Weights of a small transformer language model.
Size: 12 layers, MLP 2304 squared ReLU, vocabulary 43082.
Architecture: LayerNorm before each block, rotary positions, no biases in attention or MLP, untied embeddings, normalized queries and keys.
Training: a variant of Adam for these matrices, 1256M tokens, 4292 steps.
Each number is 50 + 10 x the weight over its row's rms, rounded and kept within 0 to 99. Layers, rows and columns count from 0. The size before them is the row's rms in percent of the matrix's.

# layer 6 MLP down (transposed), 2304x576, rms 0.0395, rows 461-509, columns 288-359
118:44 49 45 46 38 27 41 46 65 55 42 35 53 47 58 50 55 49 45 43 48 59 50 61 42 57 49 68 63 50 45 51 52 48 41 53 44 63 47 36 50 41 43 43 44 58 44 37 48 50 52 43 24 50 69 37 51 56 56 54 57 52 66 35 49 28 52 51 38 59 37 55
107:80 46 49 58 70 28 67 31 42 45 53 44 51 43 33 40 57 69 48 57 57 40 69 56 38 46 58 47 54 56 46 52 44 32 33 53 45 41 62 61 50 51 61 35 65 48 46 57 33 23 64 65 48 53 52 45 51 58 51 50 61 52 68 55 48 68 60 39 60 46 75 64
105:49 46 66 56 46 51 60 42 59 61 57 54 51 18 50 41 46 47 40 50 50 51 51 45 54 52 59 59 49 56 57 52 40 54 66 48 42 46 50 45 53 45 50 42 41 50 55 44 48 45 44 36 58 37 61 47 50 41 69 41 56 48 56 47 62 63 59 61 50 55 48 65
117:46 61 50 40 58 56 61 48 58 57 59 50 63 67 60 55 53 41 52 40 52 61 57 61 53 49 60 55 72 75 60 50 56 42 35 33 56 47 45 59 60 49 59 59 43 35 53 41 43 43 56 53 72 48 54 62 42 54 39 51 40 48 43 38 62 43 57 51 37 70 54 62
095:43 64 49 52 61 39 69 51 48 38 62 54 46 47 49 50 42 50 55 53 46 53 40 48 54 53 42 51 42 42 46 47 71 52 50 36 55 66 39 65 42 51 56 60 47 64 46 50 62 29 37 60 67 47 50 55 46 48 38 51 52 58 50 52 52 38 32 59 49 55 47 22
098:47 57 67 51 54 42 64 56 58 44 62 68 37 46 56 39 55 53 43 39 63 69 47 70 61 48 51 46 62 39 59 51 67 39 48 57 46 29 52 34 55 68 55 55 55 53 54 44 40 46 45 50 48 42 61 60 50 64 52 45 58 42 43 60 37 42 56 35 48 52 36 53
088:47 49 51 50 40 61 48 54 49 54 42 45 72 56 42 39 59 49 62 58 60 55 68 53 69 50 62 38 61 47 46 69 48 47 40 56 39 45 40 64 42 54 60 47 34 69 58 57 47 64 45 53 48 41 65 32 62 41 47 67 61 49 53 37 51 34 45 54 59 50 41 36
102:60 55 45 51 56 76 46 37 39 68 53 58 51 60 62 54 51 40 46 37 40 50 45 51 46 57 67 54 61 65 46 61 55 60 51 38 49 62 71 51 40 50 68 64 38 68 57 44 59 33 27 45 31 66 52 62 47 43 38 35 59 29 70 59 49 60 60 58 64 39 33 39
100:32 50 72 62 53 41 44 40 56 53 61 62 60 45 51 53 42 67 41 46 68 50 75 60 39 50 71 51 63 52 49 37 51 45 45 35 47 63 42 34 59 51 67 81 22 25 50 61 48 23 46 47 66 34 46 58 53 31 60 62 51 41 35 66 56 50 58 50 54 36 46 46
102:47 41 44 54 41 65 44 45 54 56 48 53 55 41 56 66 51 64 48 47 39 38 55 49 65 50 34 55 38 58 43 37 38 36 54 32 50 54 60 45 48 53 72 44 57 41 46 56 50 40 51 52 70 34 51 61 40 54 57 27 51 47 65 59 43 63 39 48 37 38 62 49
082:42 53 50 38 52 59 51 51 45 68 32 36 64 46 56 35 49 48 45 49 53 30 64 79 50 60 37 44 45 64 51 37 51 64 47 44 45 33 41 34 55 77 43 60 51 51 55 50 51 65 49 47 51 62 44 46 51 48 68 43 68 40 44 31 68 40 34 27 50 38 44 41
099:41 50 53 76 36 48 43 49 55 43 52 43 58 51 71 45 36 40 50 41 61 48 30 39 58 42 64 61 49 56 44 49 59 53 61 42 58 43 39 45 61 39 52 62 47 53 57 62 32 51 74 32 44 51 46 51 81 53 54 36 43 35 35 32 59 63 46 52 72 60 46 49
086:36 57 39 41 40 41 46 53 63 52 54 66 45 43 43 47 52 72 65 37 56 32 48 65 45 65 52 28 52 45 41 43 64 63 60 50 63 48 53 51 77 60 49 52 59 58 40 59 38 46 61 46 50 56 52 26 57 37 63 41 38 46 44 51 44 50 43 42 29 43 62 46
097:62 58 37 38 55 30 80 62 59 50 50 59 43 43 23 46 37 58 56 65 39 58 44 58 34 58 32 66 56 36 57 53 51 53 45 54 41 51 51 65 38 60 41 53 27 63 54 60 40 57 35 45 60 39 50 57 42 53 46 80 58 38 45 57 44 43 54 48 50 67 51 44
098:39 56 46 72 61 45 52 55 48 47 53 41 67 64 39 49 41 55 32 36 48 56 39 64 47 50 43 49 51 52 34 39 54 50 50 43 49 51 54 47 55 49 51 51 39 53 53 43 48 42 50 40 46 30 43 43 33 58 28 55 43 43 31 52 70 54 70 34 50 51 45 33
102:65 44 57 50 45 56 75 48 20 61 63 45 49 52 42 47 43 43 49 64 50 47 37 58 42 45 58 47 47 63 32 55 49 54 30 74 46 36 36 43 38 67 41 64 48 50 64 34 52 50 64 47 53 45 35 56 47 64 55 74 43 47 46 68 37 56 72 58 52 47 53 40
115:36 50 50 50 63 34 35 50 46 45 39 63 49 62 33 57 52 55 48 61 66 49 57 32 41 48 51 47 52 64 49 33 64 50 57 35 29 27 36 43 53 42 60 42 57 41 58 61 66 52 55 52 47 55 55 38 42 62 59 26 68 34 32 40 43 46 54 61 31 39 31 54
096:53 55 46 48 59 47 47 49 45 49 52 58 36 27 57 52 38 30 68 52 52 38 37 57 43 39 47 52 59 37 60 52 34 52 35 54 55 60 60 43 67 42 45 41 35 56 49 37 37 61 49 28 50 58 53 53 46 27 58 50 53 31 46 49 56 37 68 46 56 42 64 38
118:53 75 45 50 47 55 42 48 50 60 53 76 61 59 52 38 62 51 74 67 44 27 68 69 56 74 46 40 30 65 48 49 40 29 44 37 51 54 44 43 54 34 60 39 42 37 61 48 47 43 63 59 63 36 52 44 43 46 60 51 53 52 44 41 28 43 51 59 49 51 45 67
118:55 46 49 49 51 37 32 49 47 41 46 51 51 55 62 35 52 49 42 65 63 74 51 49 52 62 47 71 58 45 49 44 65 46 50 62 47 57 65 46 63 52 66 34 59 38 51 55 67 45 42 59 35 79 57 36 57 44 45 49 54 60 47 50 47 48 51 58 51 59 43 51
102:62 38 49 39 42 54 57 43 35 35 42 49 46 52 53 60 34 45 40 68 57 48 48 19 36 25 64 55 45 41 49 31 42 52 41 49 58 60 47 52 56 54 39 32 51 53 57 43 45 65 47 56 42 52 51 33 48 34 55 34 25 62 50 33 58 60 59 47 54 45 57 53
096:33 53 46 40 52 61 54 44 51 30 64 54 75 38 42 41 55 53 48 59 37 71 36 68 50 50 57 59 52 40 50 67 45 43 41 49 49 47 60 42 46 44 52 47 64 39 51 48 44 50 61 40 45 29 46 73 36 57 41 48 55 28 35 45 50 43 42 55 56 68 60 44
103:23 46 38 52 56 65 47 51 51 45 50 59 56 46 58 32 43 59 49 60 51 46 49 72 52 39 34 45 60 42 58 55 46 56 55 46 51 31 50 46 65 58 30 40 48 37 35 51 50 62 67 47 34 57 33 52 52 29 27 53 55 47 57 45 55 51 34 59 21 35 25 54
095:45 56 57 52 66 30 46 62 48 50 54 47 51 56 51 75 29 54 62 47 56 48 51 72 46 66 41 49 57 34 42 49 74 55 54 51 61 35 51 54 56 59 49 33 55 41 29 54 56 52 50 37 62 55 49 32 50 66 59 61 65 42 61 58 43 49 47 59 86 40 70 39
100:47 57 33 47 33 71 46 36 43 55 45 46 58 25 49 59 38 55 31 45 45 61 45 42 46 31 38 45 58 47 55 51 51 50 76 55 55 42 45 45 62 46 42 39 50 37 50 34 42 67 53 42 55 47 38 67 49 35 54 44 43 50 57 58 65 44 41 49 50 69 48 62
107:36 55 50 47 47 50 42 62 52 67 41 36 60 46 59 58 48 71 50 54 55 59 51 45 63 51 47 52 46 42 57 42 58 45 46 49 60 46 44 44 62 43 40 45 44 60 73 62 32 56 70 50 57 53 52 55 27 43 52 35 51 50 47 41 58 26 44 53 50 48 40 43
073:50 37 49 45 33 65 51 50 60 67 48 54 40 38 55 51 55 73 53 54 54 38 60 69 38 53 49 49 59 51 69 57 40 52 60 54 49 42 68 17 62 33 49 50 40 31 46 39 46 60 46 52 42 48 48 58 52 41 53 65 68 27 44 41 40 49 43 43 53 63 35 48
098:45 24 72 40 47 46 48 71 50 52 46 61 48 37 35 64 56 54 29 57 47 30 62 47 51 50 37 40 43 44 42 46 47 51 53 67 33 33 47 57 53 40 65 52 59 47 52 48 70 91 69 43 67 49 41 37 27 50 49 49 55 62 61 62 54 44 48 36 39 31 47 60
099:53 41 62 61 34 58 69 41 49 23 57 65 46 51 63 47 54 57 64 58 51 51 37 46 45 52 48 44 45 62 68 42 49 48 48 74 47 56 48 62 32 44 35 47 34 34 64 52 56 48 49 39 68 45 26 31 49 55 45 58 60 60 53 44 36 57 40 50 30 51 53 45
093:51 50 26 52 54 61 47 44 44 57 49 61 58 48 61 68 40 37 56 42 47 56 62 47 50 60 53 48 50 49 42 61 35 57 54 50 51 51 53 36 66 58 69 47 45 62 57 26 67 52 61 50 67 48 65 67 57 58 61 36 42 31 40 51 47 50 53 48 52 71 50 55
090:55 29 42 53 62 43 61 64 47 46 45 52 41 68 54 37 66 55 39 59 33 57 50 47 59 55 54 61 41 55 34 41 56 63 47 52 45 54 38 58 47 40 56 49 59 48 46 49 57 52 60 56 45 48 60 53 45 72 62 47 43 57 56 56 50 53 45 59 55 57 46 58
103:39 60 40 32 58 43 50 75 47 48 50 56 51 59 58 53 64 65 58 55 27 50 38 44 37 53 54 44 38 41 41 42 64 41 34 56 32 50 47 31 54 57 35 59 47 38 70 57 54 49 55 57 49 59 66 55 33 57 54 35 37 45 42 60 59 52 63 54 52 56 52 32
091:76 45 58 69 47 48 29 47 46 51 49 43 58 50 44 53 30 63 32 54 52 32 50 30 61 66 61 53 55 63 63 71 52 35 46 38 51 38 54 46 43 61 41 51 65 45 66 58 63 53 53 41 43 38 54 50 53 49 56 57 42 53 51 40 40 54 37 60 43 28 47 60
084:31 41 51 51 47 37 42 61 50 58 45 32 55 57 61 71 59 48 48 45 49 55 63 37 47 46 61 34 52 68 41 51 49 55 46 61 33 43 62 45 64 41 57 36 31 46 50 48 47 62 39 48 63 46 48 51 59 55 38 53 53 35 45 50 46 50 49 48 57 48 34 73
106:49 37 72 55 54 65 50 57 43 48 45 62 47 33 47 52 75 48 51 51 49 51 36 60 41 60 52 43 62 55 45 19 46 45 50 50 41 39 43 39 51 51 39 51 56 30 51 56 56 69 61 44 52 73 33 58 39 57 47 52 54 51 39 62 54 62 59 56 43 46 52 40
100:56 71 39 82 54 41 53 38 46 62 52 48 47 49 34 45 47 36 50 57 58 48 48 64 49 31 46 52 39 46 42 57 46 34 53 59 50 42 47 61 50 43 46 53 76 44 75 52 46 52 88 54 42 47 20 37 53 51 55 60 30 46 35 67 49 57 40 45 58 53 59 70
110:36 40 52 37 51 52 56 57 39 37 48 71 59 42 31 45 48 50 43 55 33 55 42 48 54 48 46 40 45 43 51 45 64 63 48 51 51 59 59 47 44 49 31 25 46 61 55 54 60 62 68 55 45 57 45 39 52 28 45 55 45 50 57 41 34 43 51 64 49 52 36 33
113:50 42 51 39 48 30 48 46 46 35 43 52 47 52 59 67 46 51 43 40 59 49 55 58 47 49 47 58 38 42 51 44 30 33 49 59 39 50 54 56 51 27 42 45 36 51 41 74 45 40 38 52 40 34 53 48 59 41 64 39 46 49 61 52 47 47 36 52 66 47 75 52
110:33 46 51 42 65 51 46 56 49 69 53 44 61 67 47 56 63 51 53 63 59 49 43 49 56 51 52 50 69 43 56 49 46 57 51 49 57 44 60 44 52 44 42 43 60 59 74 45 66 49 45 55 39 63 60 41 57 57 41 41 51 53 42 26 49 49 41 60 49 29 51 46
115:37 63 55 56 44 48 46 57 29 48 64 54 45 62 51 52 50 54 52 53 58 56 48 63 47 42 48 53 47 45 50 41 40 41 29 37 50 43 57 29 43 57 77 52 66 61 57 56 60 57 65 50 52 57 42 24 47 53 51 47 54 54 44 36 46 52 58 52 59 45 34 50
103:57 49 66 53 40 54 38 50 51 57 52 35 47 48 64 49 60 45 57 61 41 45 37 66 37 48 53 39 67 49 52 46 52 62 28 53 45 32 64 48 46 45 63 63 53 42 49 44 35 50 53 47 46 63 37 69 35 38 54 45 46 51 64 55 51 53 48 45 64 64 71 57
098:61 60 42 50 43 51 54 38 49 42 58 59 62 39 26 41 41 51 40 46 44 31 52 53 34 39 46 59 59 37 54 25 49 41 32 38 69 40 58 73 42 43 52 61 41 40 58 55 58 27 42 65 51 38 58 52 34 47 49 44 47 37 38 48 53 54 52 40 54 48 58 26
092:43 41 39 54 46 50 40 45 46 50 63 46 59 31 60 38 52 61 45 61 62 45 39 59 37 56 59 42 47 65 49 56 45 52 57 64 54 52 59 56 57 56 61 65 75 50 56 62 46 66 54 53 46 59 67 64 48 42 63 46 43 41 39 52 73 58 47 45 52 57 52 52
101:52 48 65 49 59 38 62 42 67 53 66 41 45 34 50 41 45 31 47 58 62 49 57 51 57 48 55 43 52 63 43 47 34 44 66 55 44 43 36 34 49 43 47 53 59 54 33 52 50 46 61 61 47 67 45 56 44 50 41 47 42 52 53 53 43 62 57 48 72 56 57 51
096:48 40 56 51 70 40 54 43 53 39 38 51 43 59 47 53 34 35 61 37 42 42 52 58 54 63 46 46 49 58 63 53 65 36 38 44 61 51 56 40 47 55 54 45 52 53 52 42 43 68 59 51 50 45 47 46 32 62 53 55 42 63 62 66 33 54 52 54 56 57 56 70
091:63 63 42 57 50 39 42 52 40 53 52 40 47 56 47 47 47 49 48 55 48 51 59 46 47 38 42 60 54 45 36 59 49 50 47 56 45 52 52 65 31 34 37 36 54 68 50 56 38 40 55 43 46 54 45 51 39 26 54 61 54 52 55 51 48 58 51 63 46 58 55 57
119:36 40 65 34 37 47 81 32 46 59 48 43 64 47 35 38 43 40 38 45 59 56 81 53 54 31 60 66 53 54 62 54 56 51 63 44 69 31 36 73 42 47 44 49 59 47 51 66 47 20 36 50 41 34 43 46 50 49 28 48 52 50 45 39 50 52 42 51 49 61 41 53
099:42 32 43 39 58 46 46 54 44 46 25 50 50 53 45 44 69 60 45 48 51 58 63 61 58 47 48 53 55 57 44 60 60 54 38 62 50 48 45 52 47 57 63 53 41 34 36 56 41 56 38 55 47 57 62 56 43 49 42 56 55 56 55 48 33 47 52 38 45 52 55 32
106:42 52 40 60 47 37 55 42 66 53 47 46 55 48 62 40 46 42 54 49 70 51 56 61 47 57 70 55 60 55 23 31 56 38 30 41 46 56 39 50 54 51 60 55 68 51 58 49 61 54 51 48 47 34 38 42 52 55 47 59 42 35 50 53 44 35 47 68 50 59 49 74
# layer 6 MLP up, 2304x576, rms 0.0395, rows 462-509, columns 288-359
107:52 66 50 46 55 55 53 53 66 68 41 38 27 47 51 47 51 51 45 52 42 47 35 60 54 56 59 69 41 39 68 49 50 57 56 54 49 48 58 63 61 31 52 56 64 58 48 56 43 54 68 65 64 50 32 38 43 46 58 41 65 41 30 80 61 63 45 41 36 43 16 59
099:60 36 56 49 49 51 56 56 44 55 54 53 66 75 55 49 60 65 59 51 47 50 39 46 77 40 38 39 63 60 54 60 41 48 50 43 50 55 59 57 54 57 37 42 61 42 60 48 45 31 54 55 37 54 42 50 50 64 68 49 51 31 39 34 54 46 34 56 44 40 42 48
103:44 41 56 42 64 58 38 40 52 41 39 37 59 54 34 62 52 66 55 57 47 49 65 60 51 50 65 58 49 59 58 52 45 22 35 48 40 56 70 42 64 57 45 61 67 62 50 30 57 51 74 45 59 51 61 61 48 52 55 44 62 53 61 65 43 62 63 31 44 54 36 37
091:60 47 35 47 54 49 54 48 63 59 46 44 55 39 26 70 56 70 57 61 62 57 56 61 55 41 55 66 54 63 59 49 45 63 37 67 74 45 57 42 58 34 23 47 54 42 37 43 40 53 58 43 57 47 50 38 59 32 52 62 61 41 44 48 50 58 56 43 54 39 34 47
106:64 44 62 52 35 29 52 46 53 47 50 49 59 50 42 47 52 55 37 45 48 72 64 63 53 56 55 53 39 45 58 53 46 47 45 30 46 50 63 52 56 31 41 58 53 62 37 55 47 55 45 45 44 34 38 53 57 59 35 54 57 57 48 58 65 59 59 51 52 53 45 56
088:47 55 59 56 70 44 63 51 33 41 56 55 43 52 50 48 55 49 43 47 44 51 48 56 36 55 55 48 34 61 51 24 60 48 45 61 52 58 52 48 54 43 56 45 51 41 53 25 59 47 52 55 55 44 28 58 39 48 65 45 49 60 61 53 65 37 46 45 57 50 54 63
105:45 63 60 36 38 66 30 54 41 51 41 37 37 42 56 51 36 43 50 48 47 44 55 66 49 48 42 42 59 48 59 70 60 36 63 41 66 55 48 49 72 55 34 50 55 37 53 38 46 57 38 53 45 55 57 56 44 41 41 41 53 60 39 63 38 53 62 65 59 45 52 44
100:44 35 43 53 44 56 43 58 50 73 34 48 45 46 64 51 62 49 56 51 57 51 42 43 58 56 49 57 40 39 44 59 53 64 31 48 74 59 50 53 46 42 55 39 35 54 45 45 16 57 35 52 55 52 41 47 68 59 59 55 35 31 47 52 38 56 51 53 40 49 33 53
091:56 53 47 44 52 50 69 28 69 51 59 56 49 51 57 51 64 62 70 39 53 49 39 66 54 53 42 59 63 33 35 52 50 52 44 41 54 64 51 37 39 32 60 35 45 43 44 42 47 42 49 37 45 38 53 41 64 33 46 61 79 21 60 57 39 54 42 57 54 60 48 61
076:43 50 60 69 62 45 55 56 65 52 59 46 38 50 67 68 43 54 58 47 57 61 38 40 48 29 64 46 55 44 40 57 42 37 59 55 68 61 62 46 46 33 46 60 46 54 41 41 62 35 55 45 62 45 34 59 48 48 40 52 46 42 62 65 52 72 52 39 52 49 49 53
100:59 36 64 51 35 45 45 71 45 68 44 49 53 56 46 53 38 62 50 55 40 35 63 58 58 42 35 39 42 54 51 69 35 45 49 55 46 58 45 33 48 47 61 48 53 35 42 45 51 52 37 28 53 52 46 52 49 44 54 48 54 41 58 50 50 48 58 59 45 44 55 64
088:63 44 54 56 48 60 54 36 59 47 49 42 37 50 48 36 57 47 37 41 50 61 50 47 63 41 37 55 64 51 60 59 49 38 34 53 33 48 53 42 21 44 57 40 53 42 40 44 61 68 49 58 50 46 42 52 49 51 42 31 60 51 49 44 68 73 54 53 62 66 54 59
093:59 34 58 58 31 38 32 40 43 54 51 46 62 59 53 55 51 60 39 42 53 61 42 50 46 38 41 44 32 63 41 55 35 34 59 53 45 46 44 54 44 44 47 42 54 51 61 49 43 49 40 59 44 52 55 42 49 54 44 30 71 62 55 36 54 58 32 51 54 24 62 47
085:42 51 42 38 27 50 50 43 53 33 60 37 49 39 36 51 39 59 52 53 43 33 74 54 50 58 42 40 35 50 36 44 53 61 52 49 56 45 42 44 45 46 56 48 50 59 43 46 58 47 57 40 55 47 69 41 59 55 45 59 51 38 51 53 40 59 65 54 50 49 42 50
106:44 39 32 39 58 61 46 36 64 45 28 50 55 45 57 69 49 49 62 49 58 43 55 39 45 43 47 34 46 44 58 40 37 28 53 30 66 50 50 58 63 52 49 45 51 46 38 34 29 50 58 39 48 60 53 47 48 47 51 57 65 50 42 35 41 50 57 57 43 66 54 45
104:40 48 69 62 30 60 34 62 31 31 54 57 49 61 40 55 35 62 63 48 60 52 65 78 47 36 52 51 65 55 63 51 46 34 44 43 60 57 59 37 44 35 53 49 52 45 54 54 58 56 55 55 46 44 41 31 47 46 47 35 75 46 50 54 59 45 53 50 34 67 54 66
101:51 44 66 36 42 60 53 46 50 50 35 48 42 36 26 52 38 52 31 55 52 40 71 40 55 38 62 36 53 53 33 44 49 44 35 38 52 36 64 35 65 68 44 44 48 44 44 45 40 48 50 48 37 45 61 62 42 55 38 54 50 53 67 57 39 48 44 44 56 37 49 60
112:45 47 46 44 40 53 61 56 45 63 41 42 35 63 62 55 44 50 55 41 32 44 80 57 72 51 39 56 49 62 27 63 32 46 58 30 52 56 73 39 72 39 48 44 53 65 59 51 50 65 37 43 42 49 43 44 67 40 48 48 57 45 32 48 45 48 38 51 28 35 49 46
112:51 44 69 61 60 55 31 63 47 57 59 42 52 40 53 48 63 50 52 59 52 47 37 57 59 24 40 30 49 52 53 52 53 44 33 51 63 43 53 53 53 37 45 36 49 43 32 55 43 50 70 44 41 68 37 38 60 40 46 40 45 52 45 83 49 51 43 33 41 46 40 66
109:44 52 55 39 39 45 67 50 66 65 37 48 43 40 69 63 56 73 56 58 62 64 51 46 57 70 55 52 39 57 50 48 34 58 40 51 52 52 51 65 61 57 61 62 50 40 46 45 39 40 46 57 42 43 32 46 55 50 48 66 39 55 50 49 48 67 55 56 54 56 33 58
095:60 49 32 31 45 47 57 50 22 46 52 43 40 52 52 63 53 62 53 47 47 44 49 41 56 53 48 58 56 52 45 60 33 52 58 56 60 62 36 41 37 49 39 44 57 54 37 47 45 62 57 46 40 43 52 28 51 53 41 63 51 42 61 74 52 39 53 65 37 40 29 62
110:35 65 54 45 48 52 33 51 52 46 45 53 42 58 46 54 35 48 66 55 30 49 49 53 54 32 57 49 38 39 52 54 57 43 30 57 46 56 58 47 44 54 54 57 55 58 41 48 53 45 52 43 41 59 44 42 67 36 52 55 63 42 52 50 42 47 41 35 41 52 38 40
102:44 45 54 63 42 53 65 52 47 52 45 64 56 59 31 55 56 45 43 41 47 53 62 53 47 48 62 62 42 54 47 42 39 53 54 29 38 37 51 44 70 44 37 69 40 40 65 52 43 44 58 50 63 57 44 51 72 49 66 36 44 47 40 37 53 42 59 46 52 47 45 65
098:36 61 45 32 50 64 59 56 44 40 40 50 60 48 69 55 66 60 39 67 39 38 57 53 54 49 45 40 49 68 57 56 27 35 39 62 69 42 58 44 53 40 44 53 42 39 51 64 31 48 56 57 56 52 37 54 47 67 48 49 37 63 62 40 60 58 37 43 33 57 45 33
103:44 56 47 62 69 49 44 47 49 48 31 45 52 52 32 55 44 55 66 54 67 45 46 64 53 53 67 56 34 55 58 65 56 47 40 58 43 47 62 56 48 48 45 36 52 55 34 52 45 46 52 53 56 39 67 45 43 64 65 68 69 48 41 41 48 55 57 49 42 44 46 63
076:45 57 56 54 64 44 66 27 62 33 44 52 62 60 46 43 38 37 44 64 48 55 30 57 47 57 57 29 47 51 35 43 47 34 42 44 42 43 47 57 42 62 66 66 54 63 51 35 54 36 65 42 59 60 57 39 36 54 60 57 56 59 53 55 66 61 58 59 55 44 58 69
094:56 57 43 43 58 54 42 45 46 50 50 43 42 63 40 45 43 69 55 40 66 44 69 69 57 64 35 58 48 46 47 40 41 42 53 40 35 42 51 35 46 67 47 54 32 35 39 61 60 55 39 52 63 50 45 60 50 54 49 30 62 60 28 62 50 41 52 31 25 45 53 48
098:45 59 61 76 46 67 65 61 48 50 40 37 68 53 34 54 59 50 59 52 47 63 47 65 65 39 50 61 63 43 65 28 48 56 58 38 47 73 59 57 43 52 54 59 58 42 41 48 64 56 50 33 33 49 49 59 31 61 55 40 47 38 60 60 50 70 37 39 64 37 52 52
105:39 56 39 49 53 67 47 41 45 33 48 39 53 41 48 57 55 60 56 68 53 43 61 61 68 46 41 49 61 39 64 49 50 49 34 41 32 48 40 39 52 32 49 40 51 60 48 47 48 54 60 44 69 45 42 43 57 54 52 36 60 35 43 58 45 66 47 44 56 37 42 41
100:32 28 67 38 35 24 61 43 48 60 45 53 56 39 49 50 51 58 44 44 42 48 44 60 65 41 39 50 35 52 41 44 58 44 42 29 40 27 44 46 54 36 34 54 56 48 35 60 42 52 50 53 73 62 45 54 47 70 46 31 56 45 47 71 55 73 39 40 56 61 55 51
098:50 31 57 53 50 66 24 61 57 60 47 53 45 42 66 71 68 48 48 45 57 49 28 39 41 52 39 56 49 44 48 52 30 59 41 66 59 44 67 66 50 49 40 63 47 57 45 52 31 52 69 66 60 52 50 56 56 41 48 62 53 79 45 49 46 51 51 40 55 45 54 52
089:51 52 60 62 47 41 62 59 59 43 33 46 56 38 44 46 63 50 43 39 56 43 68 47 63 41 55 52 74 43 60 25 58 47 40 55 58 52 52 66 52 50 26 39 44 58 47 55 44 57 58 55 37 43 52 43 59 55 47 42 60 56 55 36 59 50 47 43 55 56 49 66
085:66 55 61 49 49 44 55 40 55 42 51 51 47 45 45 44 50 54 60 38 57 55 52 47 51 49 47 51 44 34 57 52 50 47 50 44 56 51 45 46 45 49 37 62 48 58 39 34 37 47 47 64 35 68 55 49 42 43 68 44 41 44 48 54 60 59 45 50 49 60 56 42
096:59 54 48 30 51 60 51 52 41 63 35 50 48 52 51 47 39 74 47 57 37 41 67 39 60 44 38 41 47 51 39 57 55 48 19 34 40 39 42 46 60 56 50 63 44 37 54 30 49 59 36 56 64 65 45 46 42 43 68 19 53 59 54 58 53 38 46 49 27 54 56 53
112:61 48 58 32 43 50 49 45 59 38 43 43 49 58 56 53 47 81 48 55 53 32 62 56 54 52 51 62 56 62 57 57 54 49 42 36 51 69 37 47 51 52 25 41 59 50 50 41 29 59 37 49 55 58 53 40 30 58 54 37 72 56 72 50 59 43 50 50 54 27 44 38
112:38 51 58 55 44 53 51 49 43 70 35 53 59 39 56 48 58 61 61 58 58 39 50 53 89 42 41 58 53 50 26 49 62 54 55 54 52 45 44 71 56 37 53 50 64 58 53 50 43 54 44 48 46 47 59 34 49 39 56 52 57 56 34 53 56 40 45 25 34 40 30 53
102:49 33 72 39 55 26 62 40 39 49 29 51 53 55 37 47 60 53 45 52 39 35 59 47 52 33 28 46 51 62 48 52 36 43 63 44 41 58 46 45 51 34 41 65 53 52 38 36 47 43 57 61 50 45 34 50 46 35 61 30 42 48 40 42 46 46 52 41 56 39 51 46
110:50 42 30 50 46 37 41 39 50 61 28 63 30 53 47 60 61 66 57 41 49 47 51 66 66 39 60 65 48 56 52 41 56 46 52 43 48 42 65 74 68 51 39 55 54 50 58 64 41 47 50 45 47 59 43 62 53 47 59 68 69 55 57 35 40 42 50 35 46 36 41 61
111:53 43 49 66 38 51 50 41 46 36 30 46 62 41 44 60 38 54 52 55 43 53 63 55 63 56 56 52 48 54 57 53 60 36 47 51 52 63 61 34 72 50 47 55 53 52 44 50 61 46 53 57 25 62 54 49 58 52 52 45 70 53 40 56 53 51 38 43 51 42 59 48
097:43 66 52 43 50 57 61 50 38 58 52 57 60 56 42 45 54 60 55 62 33 59 31 51 68 40 39 38 39 53 43 40 33 48 71 64 59 46 53 59 42 27 72 55 52 51 54 32 53 39 45 41 53 57 48 40 46 43 61 52 57 45 43 52 39 43 51 54 48 39 44 50
097:46 41 55 47 61 66 23 43 31 48 39 41 33 41 50 51 52 62 62 61 61 54 52 52 57 61 65 40 41 53 41 41 60 27 39 31 48 50 67 30 50 43 20 48 52 53 48 39 61 66 58 58 35 50 33 38 45 57 50 38 52 61 68 35 69 55 56 61 57 57 56 70
095:51 48 54 51 36 37 31 64 50 57 49 47 35 56 52 61 49 55 60 67 37 42 68 57 44 41 49 56 49 60 40 44 68 25 48 36 64 65 50 47 53 48 30 33 37 46 48 45 50 55 47 74 56 70 32 35 39 42 34 24 49 66 65 58 39 37 53 51 50 61 51 48
103:61 71 56 46 49 48 51 55 37 49 41 39 53 52 58 51 79 61 55 62 54 30 58 52 59 42 50 32 44 64 44 52 58 63 48 26 32 68 52 57 51 53 34 62 38 38 54 55 45 66 58 32 60 62 40 46 33 53 68 61 58 49 45 47 43 60 42 48 18 65 44 62
097:58 33 50 40 64 56 52 41 45 70 34 51 45 59 47 43 54 56 65 49 56 54 51 35 61 46 47 61 56 56 49 52 29 48 29 64 48 43 41 43 44 50 50 53 64 63 51 52 62 59 46 47 48 41 46 38 44 48 42 54 39 34 33 51 57 48 44 51 58 54 54 46
092:35 55 53 50 54 49 40 40 47 62 36 51 66 66 44 62 49 50 41 45 47 52 43 48 61 45 50 62 38 44 47 50 55 52 53 55 32 47 76 61 67 43 47 47 50 35 58 58 42 49 40 40 53 55 56 43 52 57 48 46 49 42 43 44 54 38 46 54 27 57 43 33
112:57 61 65 57 53 62 51 36 35 49 46 53 55 38 50 45 47 77 50 59 61 53 36 63 70 56 61 48 61 40 59 53 36 40 41 47 44 52 53 53 57 45 35 50 60 33 39 50 58 46 51 51 50 46 54 54 59 59 43 37 51 52 44 47 54 64 54 46 45 58 46 49
096:59 48 49 42 74 60 51 52 43 57 42 60 62 60 54 63 48 65 53 57 35 44 42 61 62 63 64 71 72 56 66 46 57 43 39 35 47 58 54 57 47 55 39 64 46 40 45 32 37 54 45 40 70 51 45 38 45 69 60 47 38 33 38 64 55 48 44 47 45 59 42 63
111:44 47 49 44 40 41 35 52 54 56 34 44 40 50 47 60 51 48 49 71 40 49 65 64 48 44 48 41 31 61 38 45 50 34 32 35 75 39 51 52 77 38 41 47 46 43 53 49 52 55 50 56 48 52 40 44 75 25 48 42 61 53 45 41 49 50 51 53 32 37 47 57